{"n_layer": 10, "d_model": 192, "n_head": 3, "n_kv_head": 3, "head_dim": 96, "d_mlp": 512, "vocab_size": 8192, "activation": "geglu", "norm": "rmsnorm", "norm_place": "pre", "norm_eps": 1e-06, "positions": "rope", "rope_base": 16600.0, "rope_fraction": 1.0, "qk_norm": false, "attn_scale": 0.102, "bias": "none", "tie_embeddings": true, "parallel_block": true, "init": "uniform", "init_std_qkv": 0.0244, "init_std_o": 0.0, "init_std_up": 0.0244, "init_std_down": 0.0, "optimizer": "soap_variant", "lr": 0.00441, "lr_mult_qkv": 0.7, "lr_mult_o": 1.65, "beta1": 0.95, "beta2": 0.95, "lr_head": 0.0108, "grad_clip": 1.0, "warmup_steps": 200, "schedule": "wsd", "decay_fraction": 0.849, "decay_shape": "linear", "final_lr_fraction": 0.0, "batch_tokens": 131072, "seq_len": 512, "doc_mask": true, "train_tokens": 463400000, "steps": 3536, "dataset": "wikipedia_en"}
Each number is 128 + 32 x the weight over its row's rms, rounded and kept within 0 to 255. Layers, rows and columns count from 0. Numbers have three digits each. The size before them is the row's rms in percent of the matrix's.

# o: layer 4 attention output (transposed), 288x192, rms 0.191, rows 174-191, columns 0-191
# v: layer 4 attention value, 288x192, rms 0.0854, rows 175-191, columns 0-191
# q: layer 4 attention query, 288x192, rms 0.0876, rows 192-210, columns 0-191
# k: layer 4 attention key, 288x192, rms 0.0904, rows 192-209, columns 0-191
o174 102:144123132128110151148049111130104097117106143115146123107149105129101111110083111109101123144161134119160067133133165152181113148101220097139143172161169119096137101097086181090101170157104139165099087067129071115099106126116136226052082167093191149117143099107128163086118096137197179119112163137114106105153127144109055118155137117158091119157111107080144118140106109104113138120173196142102135110106120109212110099092132155106133081166093126157140126106158043130082092124080135110096141146162167084148146112153095081134134150089171130177090144156125148221157134143128128144
v175 109:097096129127134150193154221161093111157103156160109068176097156154177159173156052096092094095121170084121164137105133075164086147121121139140137112147092081147117090136146144145136140126147163155088147096039072181133169122139131063153118142170168096160145171123158138089122147121180144103121120129158070120151219137119112168127173074132113140142119098154160165134156164150132118184126141127122139127149155120151110162108178161077215086134058133163136153168154124115169117120094081142138163102158148167136118124166140166157106102133182149125186109116112075161130156093123134159
o175 100:085105108148172147136115172156179103148122128113165089144153179156172179141206161085144181196101140153134137126149135166127209122147112174132145128127131166108125065135126170120137067140130111087101136138202094157112068157035127073131159146143161122133126163136141134146063169143133161171117165089146101149115131141100138121155153095072121109124189146134099196134092146147139138146165120184122100181126136127114122112090158206140160133137117131146084170170105148112124129116148104104095129094128183163132122132190152185126115064126163130197114108152135098113132115231125154164
v176 105:142181117138112074113100116101107089134109098097118150117158136130115104152114147130149040064148116034107133158135070159096084097103092114133097138121091126108142155089136107129142154115126127144141107117068095154149144093196182185205102117087133177083140139077156112139163125118077174134105089142130149127092115177074133155115127139091100082146152064089184152085123125153124115141143167118155112085114121158135162112077130125148130171145122107132107153170160179159101144040148135080140113098153114135139102191154065192138105206170142175093133130072127095057147153143117137112
o176 099:154174158117146069094125144112129159148104131124112122086060127142116127164083144138155112110187126174125179081157127139165087081092161112141106095104094103090095119072054111111171080168145168094104066138099087173094139127126145115172154102082107131123106144115132088117125140126087099087147122104110110155097110108149120101144098102098103169140124147095044150068114140098164113048173061123125077141138105158099185092146139135176139156118091126158126057153082101096145120180115125131139146106153196203077071140168090103104137137153122189150108099121144180130170108074124159155
v177 096:124145077143168099113124118106079101138139067163172129121097063145108158138142083132114050219179179155091156054124147114134170147115135085143105139090174123118128135131157151122147151131187147174154100124117158163092167126111102159089152125140176118135157103048138100110094092151154125108126170095102079138127091125113114112165142128159100119164126122143166086144153093092135123100073156151127142152130112132111156117134169107098091078130166121074106167108132129045186155089146128057065135143123166094154115127062151137147118171125195110210168159193122088101165159133148139088
o177 095:152105121085155124150101148092130065083154079136106101153149100152051090149188106103174129168155149159152119172148099070160149157132110108140109100238157127177059125136067146104116091109189203154157175142114137148130097150113133139159173146139129126101090138152141195165095121136102100137142121130101125077143143115172172155118129140150125123108098118190129119102117203190078108104131129126124144104155162143154132113073176097187157187131153096071141167115161121098119115093110138134098038119151073121160119089094085136108117133143161158117147056085098116105131138090136117108
v178 103:180164102148130127130122159123173089120122108120099132085099184103124097203134145128159082149163119150160157106132078116107117118154169095180149126089149092083157097154157105118074193135127166169121108093092127152090105108141121186159100172102157101168052097094115206072132148216111158154087144132169130103093149116104159172112147147144104139126128146093097087137142135150114123100161092119112113138144147116163092205210100125178179165131140163149136109089158145152120145102125124130085064134146115125171161057100101123103197141126139135147116070059087155194119097150159123107
o178 095:152137107170149072140163118114108127167091143110133111146094206080117163176123062129101134112184133128127099097194096134168117130133099147084162163145193134110125158114146118101146082126069172121092162162112106097100093139140161096111167090131152108143165159150067131091170119189188080120148117135184106173127165134145087145124085088177120100166113134149174126138145143103114094095121066122176100150138155172119139126132150122130163169152063152117174178142175135108054128123101144092169165171132153057120101159093120157143122154082126173131142195151103198142143105085172174181
v179 099:166163122114097096124104161119094139147132148118095111143135123167184192099110128082125047099101083092133117090053096126176193128064160101116130176119134089125134134123117076139181109142095093132118136075108186094141099094146103128124130119155130128159146096139171045142092175135142102127129118174132132142186169138101157133069109119125172127102126128124095149114149052152174109149128182145136065157093114101121146049118170101149116199149143125245104213098121103141166139102122138134128113163159131143142133095127148105136106157148142110131067153189102093156131101156144177093
o179 089:141178146132101093108126105096125151094148077072113158104117124136077183098150116125073066178112098191133123098130090109133149114108133138087086167168117137121116163089130099139065174170172136057142108116130115084149106090203084133133143130123146178192099135102162116141189137148067066173086184099144135126139123170132133071177142139136142136154120095087166121148135105164127125153130125114104099060189145128164113102125109078098160137131066110136095116094078172167082148157094135143156138091196143145128093090147150092146189136163142111123132105155167063134131120224131132142
v180 104:086110048121083138125102079127139124127126144162138197136069127131100183104184086060111169133103142164142091134127135154118150139178104121129167135158138143095158119088134121154162120183135161102135136164152090150134134168098212022090144144169149138157135137149118169142096090135103093194087160108125163152164115149116167126153166098092117184168119161171183167123129105107114135124124137150106141094118055102167106101085167102151106174125167136087125161081067132122108137117134133118093128075114149119111075117126171075163070125100165173134160067156174138129113050093135114093
o180 098:121107120148147164140147088124132142092145116164146126203069107123115063132165182099148200111128132159228115194137116140090065142140123098121154114104083123082100121178158129135127133142163188185151166124142116166162159173082130149110119114164128140130103140126098148155059176141173122186100080126120132159107133121171094020087116152185131121074151128107189137161114095097116141130086130126150052084116143106132129143148148137149141064117156122128146163111116146142128104101074138146124091114059170129076138077090150133104158092125167098108185060108140097127103088131114110133
v181 103:195120090164085111110158111112146140134138159078109124166191125053135117151134103158122181118088099087140134144102140160100159134089099122090142132119125100166093138134098160109133092177182198145086096205140143204137148126106176164095092159118089124096085127093124120153152083134108130096106144175136120101098144121166114148101181079136084102113077067136156085135114106135153151126115134167169123145118162084106143193127114084135079118148085122129139152108163135102109134062157075130154139185132084101130140146084079137095107097173153147176120134143128126092212105243126122078
o181 090:207105127129182090137127136133107147076109106087164147159125147191143165135092121144134084145140185126123113178133117112185167086090113145135127135111150128136128144085148139137113087103137128142102084117102146111084130192154104095071089145085081159090111138077125134132146129136098122165124121117128146082101173102192072149157156127116145170072114076095146098084147155125123179150125128104133132139116076082097173153146109158106177136073175140043166134147124163028133154163099096140129139133132087092105136134159031089121150175174113110130149088171141164123187152065081094082
v182 107:155115082127109111149138103111152128117124114167022092126158110135149137119156181078144102040071164120116137134130128164142168119123162129141062122100131139085112120121156116150062100125100153109124117087142165057115156172105125149133138081165051118115126075088090185091132163130080111177150185139133120133086118080149115126052094112112073127124143138082079174076154080079147035115182136090104120154168111110131163119160154121145125199097127162115125110061119101109135094159090158131154109124137100134095129115092125124180170137068163108143120096137092173115158150086145125107
o182 100:130167178171051143152169137129162158142191139150149152153086152142143138090113115095095042078152123114125100130082134127175067179157125158119089134091116121116189145077132121127081123174067136129128107135096098115124119111121204168100172151172133159119126100150136096169090066123140121157131178117135098114119144164125129178124132104132171141124116182106182025136128143085139108092203155099105136121168123137119159102183189093105157123122164173174147163172143151143116084110078121155127081123106114119072138070110159140126131161201135134162120180096109121127051119134126143156
v183 118:135106172077139138091078159144202144134076193147086129122133065132148115122129185174128089146110109181099119123109101133154123159118108164131167143106121181099087152191110145093126123169124166148120116132181141172173090140097143153148170115072129123138136119120103091165108146127103106104156083161117122066191125165173156118020156089088147101111122137131109158094160151123126125158124135135133083190172147142144127089185161147138067133150181125114102080152105085055098113157106090141105147087064082173135174131102117123094118131181103093165144167104150152134119167141113193065
o183 110:146126127121098081177141130141150086083113162157147084155127072160137166172089137134093142133103141075141079080091124141126160139145115118130119134097194096174104188090149161142082206114171133202161088124066110111183064102130081086112088129107136119158127110082075110172153053109092170080079165158150122088108143102123105093045131095164146160164151144112134115057188113129131172115126096125151123133192116124137110122130089143162106166112155215108108084103194135108126128095135114095089101093122121133099120100101164114143119099121103141121112123129154131124130195169117117068
v184 106:176120152088118079107134112137178087168165136125155089092111138164138132147091121134129140115081152115131228192122157145080159114090123123133123098159117108098078115119102187111107138167156117097171090120145090133107204111151134195115134065140163155124097175065132118155130095055101159078113124163104115112112174109163109133129175126135080137117107161133116097139140183144157155152149171115166117176130118134111084140177104102143154112131078108117187165163136131106200163103090042112107137172134072157149149122116149026106083125137138090126150102082129174137164095178147080115
o184 099:138070139079123129090104160123111078145124129129106166062119140138178159166126137132137097165100159136124133084132138094154105106119095172104089152087184142149111116126088160133110056058117072138149083087107139093145105195113101117135126141093138149092142161088148097158128097152120125149118135123110122119130143133103072184158164117176143139096169166149110126163100138133115135098082104122137177163113121160120076128098147162189174150050115066059194132151153111067134071063156123102163127086120114120041106134135085118088161138154151093155167202176152160178128208128140129133
v185 116:138125120120192118165113165154156144106156184128163124154153177148155130104107074133134116119165178172121144141104090047169122134154094058132134113167083139111123150147139170128153097081141080123140117132115159116150086120089061102070170168124082088102116137129105093111098107166159032089159147156108148140157165111133073156127106135087125137187144100102136148100108134119141154151203132119083124107137157141031134147114150191143126150169130072123156082146173153160108144108116156162055129188127090126140162168152119140177099157120108143084173139127088100092146159083071081075
o185 105:135160138074154107198107175178143138119174115173083107093142131140131152107178158124131088138093154124138120149086144182128101076115109073124155096121097124206118128187204152192176152134127113067147104173118113147168112092132121099104170118049147121129165140173076120110136215117137113141141080133169148147130125113135144165196100142104163162141122176091109133111130144081136121131139147113059173156182134122132129104087129115141110142169123130156092140140115139182157080101160051135152087159145172178103145146117154174139147201071085149084149103138078134086161115118183137123
v186 101:154172137130158128095101168110110084163210147139108108147120142099116086097109111146132070124100205099133141132123130100121089096178109092087142121120092159146139095139131150174107153159114096132174113081141077135184094122144082137128057107118083114200133158084143104136127133075082131107050138151106194127094117097100157160149114098117151156166186136064102184141073143097092135126153148086124124113147178110133147116125101113082106161145082129074147066159127095133026110155141108163105118098098170189150156095131168120165212116110113104111171126128129175115113139115104065143
o186 096:056192163105070142111153160130088140128128128142161103102124173129127122086113113084107118095133154101146121096109163192116130103107089048159148076125118153147127116118107188129116128124107096122175099119085064127166164154091110122114141165107205107101118178107086093138134155087152112072129187111148144155153166126132113150120080094127144126186108137109073097118069099118155126108128145134108088078134129186124124149097155132064103117155107119156192082145109106148140087071103152092127102182087138108155221142125083160125150086162084125187093089076139150113157143049179169129
v187 117:173133081112100133098128145163118124158122116122144162164113143097171148095138119121170175104138159157133099133166142165122097176140191151147116130159155152112194078101169065103075107139071175170093118164151166136084122121109120147127131138144117132196124129089108139093192158132075145145152181116131134138154045100136129133113127130092179078152115116156114137058132110099078144138127116110117182139135150172098119183093234107200160146093183153159140095111137115090137130169181124133117113127120165162079078148171169116183132144095102131132134080077100078147204094127151158072
o187 106:183184092132133202141108161121109179161176075167173093136103144107180132124103075125116152108162085133151113113122158114152107168039110111140126107108114166066130113179151087142141134184170138136138142131099126121177138158110111154149197136152183086169096136154145074098090129155095138114128123136122065115109103103186163159087081151119152089087155131108220109083137118138093150190152070162148113168106135101127202114117163105116174101105124181136137127153204136194115096118135129164108098144079125123130120134023155133133144166132076099130138095144107132120114140113132113098
v188 120:093173075106108114095114050133113175057097114139098149089178090190088116148087140169103135095094128112085132140142127148121107109074078128131173078176146169128198120168161090128082103089167152102106132138090175137099131175159176167122092154136153056179130107139140135133105156179210159182132132189093116119167105095102097134129078130137160120153122106128113132112113129115090141133132155195136175119110175138169140117165136157119109062142102081160139086100082100199121115167122122138091071124118136128119191129103126125151187056129137123108125147123158115095072159122144075115
o188 115:074152123101134133115145109138061091130105082097079115125151143133064137163084109231110111148165083146146176158128141159120107143066152117117139113195146151153145136161160160116142131133127117177149115140097075159152136143074141123094117103112113178106108139141139097111148076088184130136137124153122101126116081148067174097114130104118126080112148085156088133129128122007078139116182157147089101123099104087144080119155106066100167108193172157033117208093165122161139141150109114126111089155136137158146152117151116149205116162113131123147083127057124134128150151167138114147
v189 110:074137129108136097112118123129085103101076117120075101094109128143150059048101104072131178110062180123131096130183196131120073128123059144126095168093158090133080157177127100172182128113090118168117114177132174128100207117101119100122107091134159181079150170092140168111121164110130174105100088104147170158118125142174202066132142061117128130131153064141139181176176123198151120101128155120172149162147145096114113117119140095133071152104105096146073110096115164094113101130128148091132138128119155140192099119137121100140156137152106173127166113118160099104114123070146130158
o189 100:194133148124108133121101151126108047152135107153093141153153140127173128113172193143145143056073155117108136138154171134107155103090105072148165057112074098103112122165025095093097160109123172139134105111123099180119163151105118118113077182149128141081144141120112127152111091078169110115095153133120179081121155158163148120129153084138143177149143115175119084135123105173156147118130138108134135105127124066110161061140150122130104102114090078162099184173119173147153173163195098150081185079104127186098137126139106114184167081163156167140159135082150176098085137101079125107
v190 112:126199104144091149090119045113135164096111196117077146113139140120143141144082117121149193112137149144114173065124132102153135099142118153118160063090185112133144094142117135154095099127155123130141136090130162138135170110135148149097042200148122103129094147181200177089184110135172136158151151141146111098126169092100103135120130208101137112165131169121147113100098144103112146078141137134063161135082100143079109082114115210084171106144144148130126107075093124093138138099151169157099131087133145104087087159122087164120145158106085149136200135128179089136166167058164170111
o190 096:140123085115212128132124105110114114128163140129131106158090182123107167110145151138124119182129128128154100178130172142100105144185127077111138120176116137203147137113105104138125084121128134170095128161170130141139139212129119161154163117108117160111115162117146129130089089110114107158095095144140126154196136073062128109141065125123104111124088140101132195118096136071139127152168132091150140207084092115136125113100148114083119131123181208132126134110124050171068102160165162190088158148189120163068162131157092098185130182106126070114136126112118135151082089086173199183
v191 109:101082124110113127117231148162089093150163147104151110103097143166142117106175060171096151148141104068122104148106091155126150098098108101178158168089141162084108118087160076149119133130152152156111185177116132116100128090083166130112098114194115083149069170109141167134125066120105057110164109155125119110093144132098103114124141192091150145131134171182164102128086149073149124097107106102140123113107109199115129142109191170092168125155135164104171106078140165144089189140095080171147097074085093158156128163134131120145092122132148086112141167126084120104203119150104169075
o191 103:045101128165149120119108136181033155115169106170147099093110089180086113122132117148132128172170089098173113178104036074097157202122141128115160150099099115131136109145145149126171113154211062144168116118134147097127150137103088092148160122148112107103157148067097138128062169221080154165149060127131114095119112114114101146175144173108133147198107132106114155171072141145179117125124093130155126175119143143127191066121155145114110117124121159153121135057124154117138115138094110109122172118118102149111140150137151101115068146159159087108174117179159140119170136135158144140
q192 082:134221117135116094108088146065176151146149141123054120105143097068122105144089183109142153128122095125125126099119119147128145082155165163122105119099091118093069108136155154131163087109137085160191128116041123100177089083113097149119110108109097130143144148130100128156205088122073103120147100107110128107099092105159131071075113105174104153100149102128115149095104151188150164142061133062083138100106157152135125141164078132122090206117117134159121084134137163152146165170119153150106139086131052141131176157120187110136101109076054114115184086158149131097138176143164166131
k192 081:185149142144125144150121146125113118076082186126112147105119127142063134090172138140075150183107145116149134180089149178098135153127118148125136103095129081159168131189119158135099159126082113097134151100169126124177121124147156065160105107177122111199149116151085117079122158123115158043116218115155137092146100151142146125158103136142186147139121086109163136108148209154149110097114132098177100126213098112116178133144092081114123095111134099151076121100122117201175139120080178145178104152161169107157171144156138124128152066178156127147061124155106088162151100096077108079
q193 106:179143152137171154124169138126081169110111151104117131121170130080116127138148081118118147085104099074074110085104146145151168144123125154102127145081134180114062115149145170146175064141126130121134128114119198128129160089084150053147139114159140114167100134149097133147112154135049140116174144152196145166123130110175151064107162139074136047116147132144112140115134107161117081127086065106176086123133146108092208135130076094173139166124095152153165112115105132105118187123107116113128145097128090114132085167169153077200099092148123132119184184118211155112155155183172106093
k193 092:114138094169150114162095131113161105165091149142094144117144126101181159133077183154095152075108176157110186130108152053086182154092130123167149096159127158142164113150133107116090142094174088158091123143162107116156124101146085108145106239242155083160127184178156125077114130151158169140112115131088185131106160153116136153149138125113176140079182168083106140174091174178149157125120116106144122078133128163136092140164138106150113136115067121147071090155123138110173119187135116161172130165097138139138143161170125168105087120153111144090124155096124140214096146140102143147
q194 084:172146131163134175179099142114136178168129135113080097137140150058108085091095124105102204059099110018176157076086120177129129132132152128079127091126123155135075095153115100136127089110120140168134129147114175085133171143106115140116093156170118137176122124132137126122153071127050088113123134150149134073113154129155122129117086125175155103112166142158142177125152111151107074148107100090144131125166132133098188142112065085196101175140120155168159080127188190144130171147155208138140161074113070125083161115151148093150130106105093108111153102142160112128142088152119128063
k194 083:152152132087130127086144149144128107186125138112113023114149147183148182152116123145079168113215127158127127138161187127082109112125145118132151106148118110160145136158184184102141111094166118145144174109146060116226071096099130152104114107067132164126152094178117099097140137113176109139183100186187123102130100129097190180094128144136091161110154113164102133124093123178100122118120101138071094203145095149118100116188116152080127090089108144155119077121167127161156115177087173135105123101139144158121147091127158115157143116141146195154179097071167169104131143108095111133
q195 086:169080160161147169085169121118125101112104121158105117123166171074159188165079103154118140092132165108115112124102104134116118152114135091151124108055188132099066142133175111110183094185136133123127115094134205142114118123094099079122158165111204087181098138148089134094119146121091104089098159079146121156101132121163138108062144073084150103161179118101117182124117111098101148180108080118176136126115103103122136127169133118147110192081155140132132097071085150033112119133166129118163162160068093069107065168105141112153086089153148131119093188126138130123154176161101131095
k195 096:162197156171122186137086084144116141129115171155147161155137102113051124157074120157110138108099121134111125199143159149159149148131090078071153122158105148122135117160107187166130142093112103177134156104118035080122131162120106165079106126194136075183156113115160112084116149114121093108151156107091146153152176145146140084108127127147132159103136110167124077163105163155170098098132137049119083102118144093116152131168144119157109139147065087141154081087146101202153128199131103137098176174106115102118166135174127124133087183195124103121132078103152182151158080124134065125
q196 087:113118126129153100087075140136143092138127122149105159136101122081142134086100152149094169177119105082215177157114106148124124167164138092173150085190137077170115123142155112073064138165103091157131178118091125119163095168158100202081079134119120133145124142102130119087131096085146123151120093130067095064154108166101139151092102102161155137127126096108083183072158093139092161165115161167114117135135152081165061202157125144085141149163145070071106086121122194119121104136162142111134115162137106071140190060069119147101128117129109075112078113128092124082134101107092137111
k196 085:125184148114128227146102131172159162104106173143115122124065088084176125110113091062130141099140129129132149112131117155137114161149143159054097152146124131126080173103128174194199159138093162067142119154110117150102127200093154101122118090098096144099130089109094141134133073061118131154171190124172103075110108149145154144148111164091105078163082110127167137140143098121111081153153113117163085187122134112103195117103161138135155180141171124121103177074065097137126087105121134102060166140130187166119118089161148096145163131137121151191118098145117113126129174078134072136
q197 096:145152072134145159096116126117147108135161196104087107099193120103147152167116134153156131109111128113129113082132167135082100126147156080100125086151083147072121126115166123121186119132108102205141121109126160096208096119097062074126096076097142124188146145168096110108154124142126125117144144088142174132103115097149142120060146150113115114147141104166121133109081200192150143138073133093134160141119097138194138131197129167077118158049148150142076134123115132080140133091160148118087152154131096100119060209084128111133064120126029155111152132122154154115161165134157186142
k197 093:189140109162118104106105129112128161125128098152125209116099116128062098170131150138062051141075069123200133164112160190131132134156159102080142079082141130159148124127122139146125146110081135129110135151135143084130156089172186090162098104145123114143121069194149150149093101141093111086112185128146083145051169116157139097176136098159176154117092149180131070105160176153152117070095074115132137164163092127067138138074104110164148150128125087175122150109075085155145171129089144172171148118141119158162173087180174094152153153140149153119132113115068108170108129157104126127
q198 097:110100130146113140090094130080116139083118095078113109173122122089156135090058120149158118150117176136105107096142145129134148168106163111107107082172147120123112142110118155123144143070124190200135147096135097171134166127175174166075130151112133187120089108101163139085011101141151126143131152081175168121132122071064157200161140164169074082161146117104095147146126107138147101130083115118088108124115116114161086120135174230141136078192095166078129166137137091112088122132082128098117113136182119120090161107112092114088165128090126111161133140154134152121128078098180198138
k198 096:101110115119116076136162097108088166106147120128127122135179116146069089137134120096107206098074135172068071184107132124141121148097066156117119134128122115134106113093132159074129138187167118129130128053140136136149036091116146086061169134102126152138140130103139104130113091184093136114102124141083102091142104148105113129088127106154104147085111142135141131017129118126149140124080152201143119125145137124143116158184135076055120103137135108149117120128091146036081116087113160160124088144071093105114102115063133108082122144158182143131177114111149117102192109196183092109
q199 092:102209102101146164111102145130184085143094102076100142202096096145115074097146137070190172124153128135113128119131130116106125077128162193132131104139106111162183116140075144173114181132103080116100152120100140103129106105148154138096166099138125139090154103105110140136188139103185162104162207110073074121138123111078137108136123129078116119058086139151115128082080114147157121152103122075100163097107110136124117127095085148083087074154125114148139156127122103192230174184180116138149161170111134115118130117174113154068176099120078121165162148134137175146091081154155141148
k199 090:105130117156129095158102150143134098152112121136135098077129191066142165111169068132135099113142067100088097105115074135120174124102069148175112159088141111117106128128177162120109100109203108163155146044175152084167129139097098111086122173136194094177176083106151058089049112140173113174097104104128161137152102145148100197147116126142178106164143133113165162120128080107132146108156118125152187128125183152146145122131123140097188105131153087126079128149158201108102054116154134092094148048105095124121129089140168155088072098136179150100145152120113114104157138135117135132
q200 080:145114077130127184180138103136098088163114123112148152094167134091161102101162142152146141098077158155168095059132121129161099125109164109063121104184134138109114118131128108149167068118100208159140125164119128114161163136146146137103111097127162135151104139161149145116113104201126092094078131187166156115116123142137149136155135054193186146140167148152176102154087115125088079121127183020142131108102164095135173092145092145126188057116143125150085181136168145116153151077106222170112175106104125137117095112090138102132107164130119113149104122115110088166123054170107152156
k200 091:168183147125119097153125144113104157130098098056069110113124109134135116121066071125167120066136182122062141171147110110094088106119139187154143159080150076155163177123133162111186107120132080156138164106086072119181030107086162122079144060123145147150163095161118147134103153108131057104140161120148127103115132141165192152093117146148133154130103127133082158141044154124134106101122145129112126167208090158109128132172054146121104127128124107128096131063155109146139099151104193144165140134126144094095174132119198118131146103099099151159105121074123172129130091119068120096
q201 090:151152133144141168080104164063128150143153179130095124107128158082145151140114135130140147087127146102088073100090130149159132093105109134083139107027134173158105143130108153160148128134148154109112108114164145114117116091105112116118123137111177125151062159137037075135092099115064097074140202127231060107115128102119119110089118139089146115131186153135158143113177092153124081160103067108145116118142098138114180098130102135162115229072131150178174136087120090088117124160138132151129154081097092134101086114150157072172117086124153128151161146167180123120139156183114112090
k201 088:060125152119183127189110119089127103125120131185102172122167136063097124188099131151130077156121105167122173136149126133109119165137135147159128121137097165122152151121161106134154093074141064130095182135138097098169148125157127125166083155191115097119213185133158135072162156138097157108120157099147201174125118113134194108163115044163148123083118148185148103144070169140194109114160088090075103098140139129121137143144118110131115115127074101145143062101133159139139148108102183140134103177097053071116170152130119159138109085212122129118168135128111117168150137156133101079
q202 098:145138115155116088086113125142113111143143118161077171118151064115108153169184196114151120151122034142165149118152115184121147111140123081098182033097133089104109137098110097153161147152116110148116108078133207103144096113125155120142095063078112114147096161144092124172127072118080105061100098119112135080165142138125115082085112085131175160113136139164143134135180097176130108097144063158195149155144099151172078101119136110160157138072177133088094093090157143113126098139122130119074082126165134160132130112092100128121141104135125142136185084136125100077158215167117074134
k202 093:138165132131086193148129140076116144143136177108175151093095132137122153055138121157112144164065184101127146102084117050094089165143124070096083111156136151119086078101106131127158150143150059156112129101111054113123132150228121090119129141204142141129103097196131163039137113122150084132127181123102160103124153120108166132117143130122115108120114156101076129135096166246093102110118115102190095125173138147116146151138077114145136095102080149151113163143113125151156093166160114163119120173173137096135192136188146139156143146119116170120103138084147132141073145107107118118
q203 085:186166092158119132171112105109100164152123138120089102102128172167172127133119151151103151096175122168085130097135132183086177082160169203092160135093133108146105121137146183096135133117152114101148144143148177049115111130114144125120150119112099118162165144101118077109181160114126133129135151167120087189108085099135125133125182201118102129163123143139162126104131206145144190123137168160134143122181071146167145175193146144130112176101126166097171131157168125098143111122152141125121089148067178177124112158129116149098158100124000185137173120182155128134125178144195149132
k203 098:101084108168107123110103165119143117160131105157116127145125104160081107189123192206098115129133111095149142207088199143086179112174120112152110097130139146104125111108171151175148146131182191145144165086173165151122140094177147074139152148106114159116096146100097158147048114153143100076163092123153126083093175141150130084122127060157155166093130115151129121163130091106159097097140090133104180101086099102126070128100095073186084119028142103161129144111165135131132142099108116149087128063110092146126072085094133118128130157124142119089147144064080154099107158141094144173
q204 102:118132129160118104176159147113093110134150152147146077191156138080122155094178148170127144098084228108085129089130116135077089160186082120116149113106118177143112129139121115164127088099109111164144110176160196111173125110078104081152118156155111109121147192104170134083105158125153151099130106163171214193106099128146116110089121161055129098141184069138120119160136148156130156101130158118127134164151136168149165101100201136144077106139073130145147054145094125119194151138182148162098120173117150149177126165207106119117099099149127104136157102085158130157133079114144086152
k204 102:168106210107097132087111125131163104140130166069120126151132095193106151118125093147075115134158096087117132152109148134134145098174145125099151102103082117146131109160123154104127140103131073119095091116076110126136116120143133140180101062114163131169117131174123132123178095140129125135138205168145098081137177127175124091142197233087094101169149094182121139215133103168099027075062110079073120174118115173104115078108109145161086160169091185123140182091118154154102109162138126136167139146123129143136069096134111122136116141100160171129121134078152110087145130130166130128
q205 098:100051138095088117091082145193198079115174124159124128129144157071122111113117157174103078109087134144187129087139049088107105148120115197133154151127143040099099184120118126118124188146116114124122126122141168158140150086126131141114154141121124128116165177103141164125164162115137129104077088097152092167128126103114063150129111163129125163143150102147151143137134144147162055159115147147161173082129076142108106123177176141100092217038135177131136098090130123053055128097126146176135154141075142133097087154104116091121118119145160106125086137140107088153168109112103170097
k205 101:117133089138063095122071116106084117127097123058111146162055109122122120163121132199154112091104172104156152080171171127115085113124121161145098113108115132128147120097132125127118150141111059178121141164105138085197176141147094148143166152080109150115173225112119114117126098140148135071196150126139096166116111126072103098146046129132200108141113090089120206109159170170182157154154087112128130065096206072124066093192127135095110105175147153114103118114104151125114156115169134140124121149150146072104198142140133109113114139135116127121119094139088115151128150084083116108
q206 097:107152131159143085142103108171118116102098113197158138130066129109193200145091139172147122080130221131140178125170083122092093136187118124153170150105131145153122092150134088113197165125134122153140089130132157128074104188101088097153135116152079093112161133125086097138137152146145118090159082078126140101083033169142126137068128139151110201138136121086106184119146146074139139100191133166147116181183133127100076133117190156138131161156136174101111145135166174091087138136112126124109154121141175162162133155160118133128108114126095159095155122110182195171147187100106142096
k206 109:099131148157080141084148119068140107143179144105093130146126133132116132090190123131108130196175156083140117138129133117107165165149073141188137144141122149073162120083114135161104125165164113137141159075139148158119077122170164118120166193144077139081091155142103141148049126110132124080087127128134123069104108128104116064128149086133169147134068112116143130089177081094069162166145095150122092055119132075130050129095147122098151109143159154118144163142148136110104187102108116121084105115178100135095084129085060107198180139156153116181093129147133092074159145161188172170
q207 096:074100149057105067103132138176137107085115122122164145141112084154122070116162159170164063178117114171167138097189112111186152141109169146114123132123169120132126138149087135138103114116133135118132160149089102133166132164149160203122092097120063133115143147115201150207116173124178184167153107143099149127125128136132149134169151122126073147142129133065186106171134117123124099102142151115115138150074193109106067089122184079117120071191155104049136150138086145154148129131063109129153141143214158078163178112157104139129141112116107073128120082121141092119088134122161085114
k207 093:129087109157117194137154178143145162150104185167118081094118135108147162144195122144095157105081157173138137163126134127112096087098057148149131159146125140173076062129196126132126144170139112107119133102120121120126109139117116069133178071068173153108149153122123090110126130118163105103116142117113067096112109158112132147123122104129145110071116115129066125090186137134141157168150153175137106151144160107086159158147158090088137153150135090165055122151151144076096115095161086160079132123087137191097041060098122093053171156113075103181119057132123095106134186132109145172
q208 104:163106105166083126114187095075101156130119144180163149083131089160119141130081112158099123108167146191134099127123124115144109113116107098124156086066069140136162139172195101147169128120162052166113090105121131101099078124145103131172054133170076057136122160112099115126110143119067143075104139128151068084152103233107088141115073146139126162151116098118164113160102146138174151132109114106164102129150101123124111117099166132142100221124117121141160091102111114195143092170142101097128170184080124156158133109165120149114133132088157189113146145161129120133189204142085126111
k208 085:121082113144093154133150130129126119061147147117136128178118080144110102118132109163131122143119083135047124111070095151158055144153080111111097132113130154139120116131151144185156114175134083074116089135083125080097133104089142152160151087125137151123120094179124185079218147118133176143121117101126149120179156142131154144094168226109148102125123121134124127156136156108125129116149186097128208150067088126154142171120127097139123099133167171085173081107139157117130100202082068142102100161077127068131091119072098155135123146117075043142134162115180129105142102083121067092
q209 102:122096128138089109137163110098145105090158161170131137220065115098109143077090189113081116138106175124123119146090112142162138122071147146180075105052133146079099182140136123142091066134154126124186121129131162153130165109175186157140099218122080142093059130133156166130119178093141128097092126141082088149171143113095163094135121160122140149082120136137133129133145089114152224136134090148077102158064104100083093138100202121181087125186101113104144116079106117128058060114152105137152100112152145137134128102132104140099111107109143125097126145172097170131113130127076108131
k209 101:105137102097115107118121121149182138104100139087102120139100096124126143107136098067101129117132032164114132155140091123134115135139083074124130120170121107116078164079167132168116139161106124085086161150122141179101135145125146150162150035102123171204093063124152134123131054132122131220126146112112165142167057122118111095080090168091087128137107182092134142152150119153128094100127142186154120137092169143122129128089105170044169107190153133121109121133105104046058144112140100163139165169082150125125153068123169103111115171117146086080118050098143153135115113099119121109
q210 086:069135123142080176080122160137122127167140089117134135079111172144154165140113116109106186180220106136131161193131175145171134125110151173068091117095142119120122117083119178082121127134107168100105153125105115124083136155137165112126170124124086124135116115143143143200179100081113083096176160146112127111106082098125135177128134184156084132123108128087113150163178167102113119090157130160130089191131183085136138119122128167110123174103083099108114227141184115099203155063131116136132120169172099109129101167120071157124121101112135089172098149136131166065116151183168071146